Part of a small language model's weights.
Architecture: LayerNorm before each block, learned positions, no biases in attention or MLP, tied embeddings, capped logits.
Each number is 128 + 24 x the weight over the matrix's rms, rounded and kept within 0 to 255. Layers, rows and columns count from 0. Numbers have three digits each.

# layer 2 MLP up, 1152x192, rms 0.0779, rows 673-689, columns 0-191
161143117135125135125158156138121100108150159165132125136134136122142124186128130102155122135129081093112105110071069169109085165110142127120122094135137091116117145092140149105120160154142188095134151124124171114117151176197123090143099112134109108113131121123130125139118121145133175110125182165156103143137086152111104132127105179135123137121118156132132134107157109119125167097093137099164100104121117139126104100129092150182126146138197106154120111144136138155111126059161105120163098099131119137093140121139120110119150069162144103118168109173143065174098155088131145172
125108145083164049127104119142123164119151091141102143100111131133144113141156120088144151102140107119177115136136120165109128171131156160099159096128109154122108138150156125119117106069162135148139141144138137169128131158109124114121142131148093097135115099100131126122107116108094126145153120128118157116168100056160150146112167096166137122142151126093089100097113130149113096121131144102115072142141108132134131115158130154148131198176138129121100130141151111127112134082169144084118159130152124139145124143127152182103159060103136145134109136141162097147135128133151134136
128116142095106122161077166147140145134132130140129155158133147169087133158164095104126126131117105166107141122162109103146119162126165135097120186117134152162124183106124125138156115118149146072125128160159095096154122110152122124124116156127114150153133190124113063109074153138099123140114129174117126120155121117089116104144113131138147112136125081130126136194132120176157069139164122127112105068133167124093154097137168115106173084110136135174132107097128165113213094166146136107091130080096114118099193111136140116114121167128135105133143149128142094136126114100146136127
127127127124087140148134124107123097119153094090172113121144115131124148192101112131136110114130122095094085146112144137127154138118113138129135181151135103152125121113111106149136135125118141088118139119128139123162124084108135141130142121163139128097172137142123151062147121102085130118168160106112144135146095163104114109122124102121139109137134127082152138102148087142138144106131129127110116152151157116136164133148117133144116112115111137178158130125152126076149127116129147144154167086148140126143143151127118136133116134169117153139110105114102121145125102129123110106
058122135107140106129118115122126131116114155140121144174126157120119110148188132150130167189198131143127098119166097175147121131141151115097134051131155145133119118113161134128154133137149133085085189103157076108131101101160107149137104111116115101142118160111064140104148162149099136160128125075137171089089137107131114169142123090150128070148109077122127129140162112122124116107133104132151122104155100098079154178139144144149124151167147109155154137135151137110133162104114094132104155103151153130082114097143147149127116080096134118127125134120144104157104124115124137124
157161135145102100148150142126131173117150144135116127082146126152138110120117149124054160092123124106174088134141148107084144131113100133143116128097120110115164102153108147130141096120121174179120122191156117144108138151105140148099145171106161172145110153157117109146107144140110135156118132096120129139132158080077132121118144135110172132130146129091137077109133142107092137149111138190110111186104109100149134124103166176140109134122158107065138106134094124131144084105151139140144116165104098147167133092128117107127165119115169114164128170136128127092071135123162104117
091180160130120118129124120160144181167107129129181116078154113156154140163137134145168140100133118130089116082116156100144080135152131109110177142142080164154112134108130085133174086113122151082106136115142123099126134175106120180103108139128124140125105203110101170111103094152076128132103109158127129109160148145113151142132124096156105123094104122123141116133124106069117089113147105160182100099100149121120131165151101110159095132126138124102110155124152104168128132128068159119106136107160075117114159144149147147153107085096128037153091140117126187147189125161130141117
084118147117123135148154132123134138145151140135135122122147140116139150118134113121161055118116146113133143139159133146157102144120107093150096185089158149097125148101132101134125123134123138100125113058144125097151117171130111104105104132137123145127134110132142134099123161138159152142151135126150131090140122129149121102158143163113112145108120161153102097124133105123119090153115155110092090129138098132095145104116117115107136123196158129100148139125126144158123119095083145147144099147127145140138134127149137107120091130147114142144165085104139131153109141136139102159
126125118140167095156145118114131158149131143128160149122134136123141152120116138133131108134119156146142111106128141143136094144130122142127095133144125133144106140081143123121145154138132172129147148108128116082137137122132153124157131143145114115123162152102069119095086144149141140095158120116081098130136131138139131125141124135132122106120128134150131139125102097149098103128135157123132121140147083126090127109117149133120129120136134117150140154127134101105120141129127167129150133130143158117165109148118105090119124131119096129123121126121124111132117163133133120111
128149129142119124133117121145126126114140119133124108121142118119136125131110150116154120130111131117115133124115133137120116133141148140135147123139127118121129126134128129125112137146116128114137098114127141141129151149129123131135124137100108130157117119143148122124132135161136121142130137138148128136108134135134162113126130134121133132128117135117128127105124143137127095125157151125136102124130118112129146121117130108112130129129154111134135127131123126116138141113130131152116123101117123122117104133131134107114128127122126124141118143111124141122163121151140131145
103142122118099074109137126138087096146171112153133128116145132134113121157157092129152160119071117090109121071094153117106144108088090141144090154086097130130123158147134162167109184180165104144132121167105141108143130099144148110135121125124119090096150118155146128112140163091139067139146109145118104094151166145113135089084151101095167117162109146131109166128167093145104157144129145074074101141131113099079143130115165168101090129140120151138105168120138120133160154143163144133158138157127120147144127105134089131134112162178092146136097141098137133164090114141124152135
141118136120129147135121087109152143152145107156115147129197119093105121099127126094102119126136134146118166125106148133085113128166093153136135110091120096162136120138114102150108095121135146134096145161135132126111111121119157163128147133128151113149125122099125094085140161161095138112136120131111130114129093116135142063126161151141127130127170157143128109124116157155151131132149110112165114157112104105115130126148115113121125096160176115148154133119107173107126134116113132127126138120127121143131114130144159146135100120108105104147116118111102161121132134095159141129
123142114128120137175144143141132122137104134128124120120125151088126119092126138136127152108154127100110168122130175100143104115149104113113131100162148179096135082123123137124098152135134090167096146124146128165158186126113105130090129144108137163175108096098160097109156113104117152134116145085157147130137100108151121112142169115107093086135170108087118139112138145120136124116134122111093104142110141109146125100130128158100151103100122154101132182148103151155106121172110123124108104111124132124128173155140150133141176108135146114147098154141123108152142103181125154151
132126093127123136142111150168152139098133149117133144129093115120169117122142094172117144153104135123124126120109100150144136101134119167131108109122109165109135122136140129135101122107091134125119106147116129127147137141120122135103113146116166139158107156149109127130151127094132122116107178175110099114101181150098135117092109143109113121137166103115156128106101141151144112126150168128126120159168116094116112096111161113145118123111115131154126114123116106123153142127114144143130146126121155086114136132139108106108135153132129116141131148083145192117133107132118141160
161150141130130120111132087134145102126113151130127120113147145123096086111135124151107121155159104121139127136138124137145102113143184120122180147113131152154145133133119165123139142096104170129150123133104077073125111115160123147095145152146126128125135123151122131115089134106146150178164097101114116098128116169141125114144135171155187105087129135120129133139089139135128171122126154084138059064149128101132162097077117155120138121144116089123136128101106149100123129127112113126120156126150130114122178146107120106077104068075112077150103149112148091155120185123127130123
094115116126143136130158136120108118149146114125138145108163109097128110090121115116108113138152140135132117122087148155122148123142121113128135141162108142128128120102122139145124110146115119139150166128104126143131141159139146129141116133134129142128092123097143129124148102129107111125122121134150114131148132101149124098110118142105109101123129132147136137144128103123113124114106114120119132136150141127156117122157133128155086135096123131115103137162154113109143111146142148130116140150150100147106123125151143130133141137116144115147147144137115111107131130138113114127
130103147078080142120109145092115121112148108138110112138167109105120135102124071140134136123140120127104168137128136153115136111111164151155116102133096128148094055141136100150145131158138123150137121108110088146157125093157137154144129115147100104140126117113144175111195102135106147127165129152154132115153097159105139104146128139104121131128152102112111144118111120108104153137147115125128149150162162121132076122131120111112083144101158116124139146107123147139085135152121138132139144161108106129152132126121170124087136100148154135107128142118115121126137156141115106154
# layer 2 MLP down (transposed), 1152x192, rms 0.0278, rows 673-689, columns 0-191
120103147138130134125138100106075119066130082090098165132127096131126119135127142119132100114099139121130171068148091128155110115194122160162144154142128156179122136081060122170119169145144117117120070141194143098098154218164173128081145143122169168144114125184115091135130188149100108141088108067109126095158151106145151104105117131133147161101126155142122136109122166138083105127131088145117099127153134117130117168134176127150115158121146149198139092167120172165090173124092091097165130131134124146139164120113091136087115116109123113173110074121075092111105134146162118111
124104115140084138126133125128077119089152130141099128161120127124078159110088129177113149117134192139087144096108119065149108122116129094140087123084152104156129109128124150145106186163093091132106114138129108131148113083087102127168164133142161129109105131100160136130184135133147123156146126156117132085112136124128163085149121125125132138156132088132140084123120109141093168154129177120121095107124124102195108105133141140121107141136110169137142133110132137110156139141130141144124177113131165186134109134126118131126135155143163148107107126084131147150098135141136147131
134130100158152144104149107125133125122139107106107116106116122099168137122129147138123125100112160075166134137086177157116143130118120113118136098128159119126129115144120152122126140134104109172142137161112127157091127123093137118105142099115143101116130089118157165118141131133141137103150125107155137136140122130127158159129150102113101130147156129143106119087114116123107141120126135167122150177130123135128098145135098137153112153140157137084105158129120106117087170102126148133140127140171147137131116130109108110147114068106130122133127150135127146113109132146109116140
123135160133137108122148120130153121173085105103124120150101112132141183150136101174123129154111102129091114141105147151141106144151094145122112104112126161128108162142134111157137121106108152107120145182095144101134137129077099145110136133098095165118121152152136114113130135124153148141157128124114078100101104147178082130161129092133149130121122118087084111112123111118176142175167139120118111145136118114143112116134116134122174134119096110143131169142141142115134133107157148130100157125133107124154117163112111146178117141116112109167091125124125098125123110141159096132
096161113130150136129106148126089129116104130123171099140152160169147199140117102106125101139124135135117084092135125121143124138145132118115115134142170115139115061124097131147168194120112101180118121186134114165125140117187132162137142093128181154132073043068120117094097125086150112098100121136144112133113066155058107087130184104152135153144128146156104140145185079148119125138123122110114167125128123105161145103126097106131135104154184176107135149089114131167117138134106075134119134181153118124146150093131116133132103161135106128121140147116147083135148145120129080161
110159138128131145111136183120081182108141152131130117098059114133129100150098124166145133127159132161098129122145138122175150146080124132140178101166112106136171179136157138142109133152167107131099111116115126114136117147145148127125101089147140133131080109068102143137116150087152138116116119102148048130175162119090111128146128126109077152135101128102074093167183101146174120077156120090089145116166114129104107132135138101156124123159128129177158126111144138119120156097194120137135112165144112120105133100135167112092135104112087190109139132141137111172162100122093130137
128123111085165134142137139111131130126165117111063138166096075111088103144119118122076149151118134133136125129106109105109161160133142129127084135135144079133117098170124136097092109157125108141147106126148152149095116096136130127135127107092112140156137086152121119134149125112154124087172170150147127159117107108167111114117113134128161136164091081131148121127136097136138171124159145105096177124147139119133143103156152144116129120134131116104175097120138163115136152140162098122155133146125181102118132128140141138120107165162092182129091133116141155120057136138163113121
110110082117109130116157095093163196120105117116117133059123154113164148105176141121136162108118143132105137122172145111104112131123062144147114149113181152109154160133124166189131129114123126119085092127125143099084143177146105112142111160105092164139151097151112144119123153151154115122148171113132112122137145118134144073110133111126126135133156159150074146149137112196089088127121128151117090099120123153143117150118080131133156104109154125086128125123171124146144147132101108127143084118103134118119112097153201119148107095112123116172132088119086121167146133155147138140
137128124134120139062111137118137102118110129145109099157099126139123113113121118103119131143117107126123125163135110111144118126151112135112153161133123121119141148170096140112133088145140128129131113150135151150160133146121130135112129114104133144113108105129151120157135115111113123151102123163139140116107109115127131141128099104152132147117135151129131119128140135118146143149126108110103129141150156131120158131121120128136140127107126138110138089147117147130125128103119108145107138142115117134121110119161153148133141108129142128158109117152153125132132114137111152123
140127113121125139122125138131130127140121139106126148139125131125132099120130119128115141123122103141155133135137114131124128107115111146147113128122147114098119140134123121148126130124129111123136145130116136137152117124119109130123157149120129142113139140122108125144130126136135135104130126152143116104138134115154140133137135113157139123109124112111144127134132119119139149134111114111106134135120135135142112132127134119136118150116128123114119125141122147125119101146139149131138131124123128139122126122133136134127132143114122117156139131123146106126112111115141115129
145099148104157171115144140119150148127115128129104122144132128091147131133090154143156084160142120138154092134129090136130120169150176122134157110147137128115094111123107122132176102111091159123121162078151140108128139143073134134132135123129135138129131112117140095114098113141128186160106143108090164142085113131183119148185137134120133133134150119152154096142095140084139141099130118143135129165114140093183155108145088122156130140115133102094138124129149151133117123096120094107078086092115139108095107178129161140104167141097156106100136135131139100098133161145094112127
133186113116104141168098176142115115139115163129097132160089153146141125139114146146128154137135146128133134120154134124157144126124142104104142136150134130089114144150135137112127141115110124125126149113111121144162141135128128094102120140098092156115119124140132177134122169088143098095129139134107129127102150102132105146116123113126132134113133074119112138130137088090098135138124148097105112069176147126125124139108129150122141191116117128132129110125117094139118129139105104142131101136122133127115163146150100145108160124137141136109113135142144114144105131137124151140
112142126157134092122120143115146123130136156114117154163121132122106109114152107147126114135136151122134096142142155078151126106097120119110105149109109110132125168156128115111200127132139138081147121114095167132102148147148118141170166114125113162101137160129129111112103149140135092133112117114130162146117159155088143131097119091119160118150121136156131120121120111150086114138136211137109129126130094124121156113145115063138137171146127129116142102103097110106130171108136127155126179144105109132128102145136140104148084116148138133120159111158130149129117148094122098126
114155086134107109125112152121120099138125126119128120142104090139112106138120142106129146149125109163135122148158114153158137096128140109148084153116142135115150137138087129130142183118113129149116125173143119147129102101167103144121106113127139089135127131139098122112199112129129132082119165169156068102095117169154155168161118124137115124102154120107113110154118121125149141128163113080120145114123154152132102168139172108108115141116133096125129169172094137135112121120146130135155141118126094149127113151148142089148116143109110115110131145106112125113123129095152121117
178135127135180141165092101117129091108113126149075123088140149165155167148132083088133085149082180114121124133170128150107132154115152115135161135113094156098127148157107106128146137154132110119101166111140117159121159145142148119125128144134091123105127072141146098129145096134090153134178169108101152103118132104150139107133094133116104125124143110149134100159103125168094091134110137116154143129144139094163114119119104097141118100126093118117168126083157144137118134171134147130127134137119114167073105147127141167147108137145124141146099129139131127140130079159124124100
103131138166121134162132133139133121114129129135135124130139122138120129113139127128123136120105112112134109121130132120129123135161149130122139148091111104156123139104139135137129123132124164121144142121134117126156139115164131094115137161135125116111124120139131124116144158160130115145113128114139129105136137128106141133150110115132132149127157143124110176131119123123125121132144107130138119104111131119091125122109115091120098115106136120149128108116119104095131121125122139144133132135124140120148129145105112116122125104148137119137084138149148122162115149139158142113
134148121104148125131143143115135118126093155136140122128087124178126157135118132159109146153103116095091116126112116126135090127131099143091124156161139140136136172106144157087136141169134129115138138115134092102126152135104094132101125124152121132136138125112154095119099174106155114113139106119144082146096128120177110138123138167139163126131134175118135103122143114128132134146109141115155137136108077144124149136100133108131156118130105113120142159160167147134152108102144112147105144119114144102144136130111112117127111134139097136155106119164134169113123091118128136085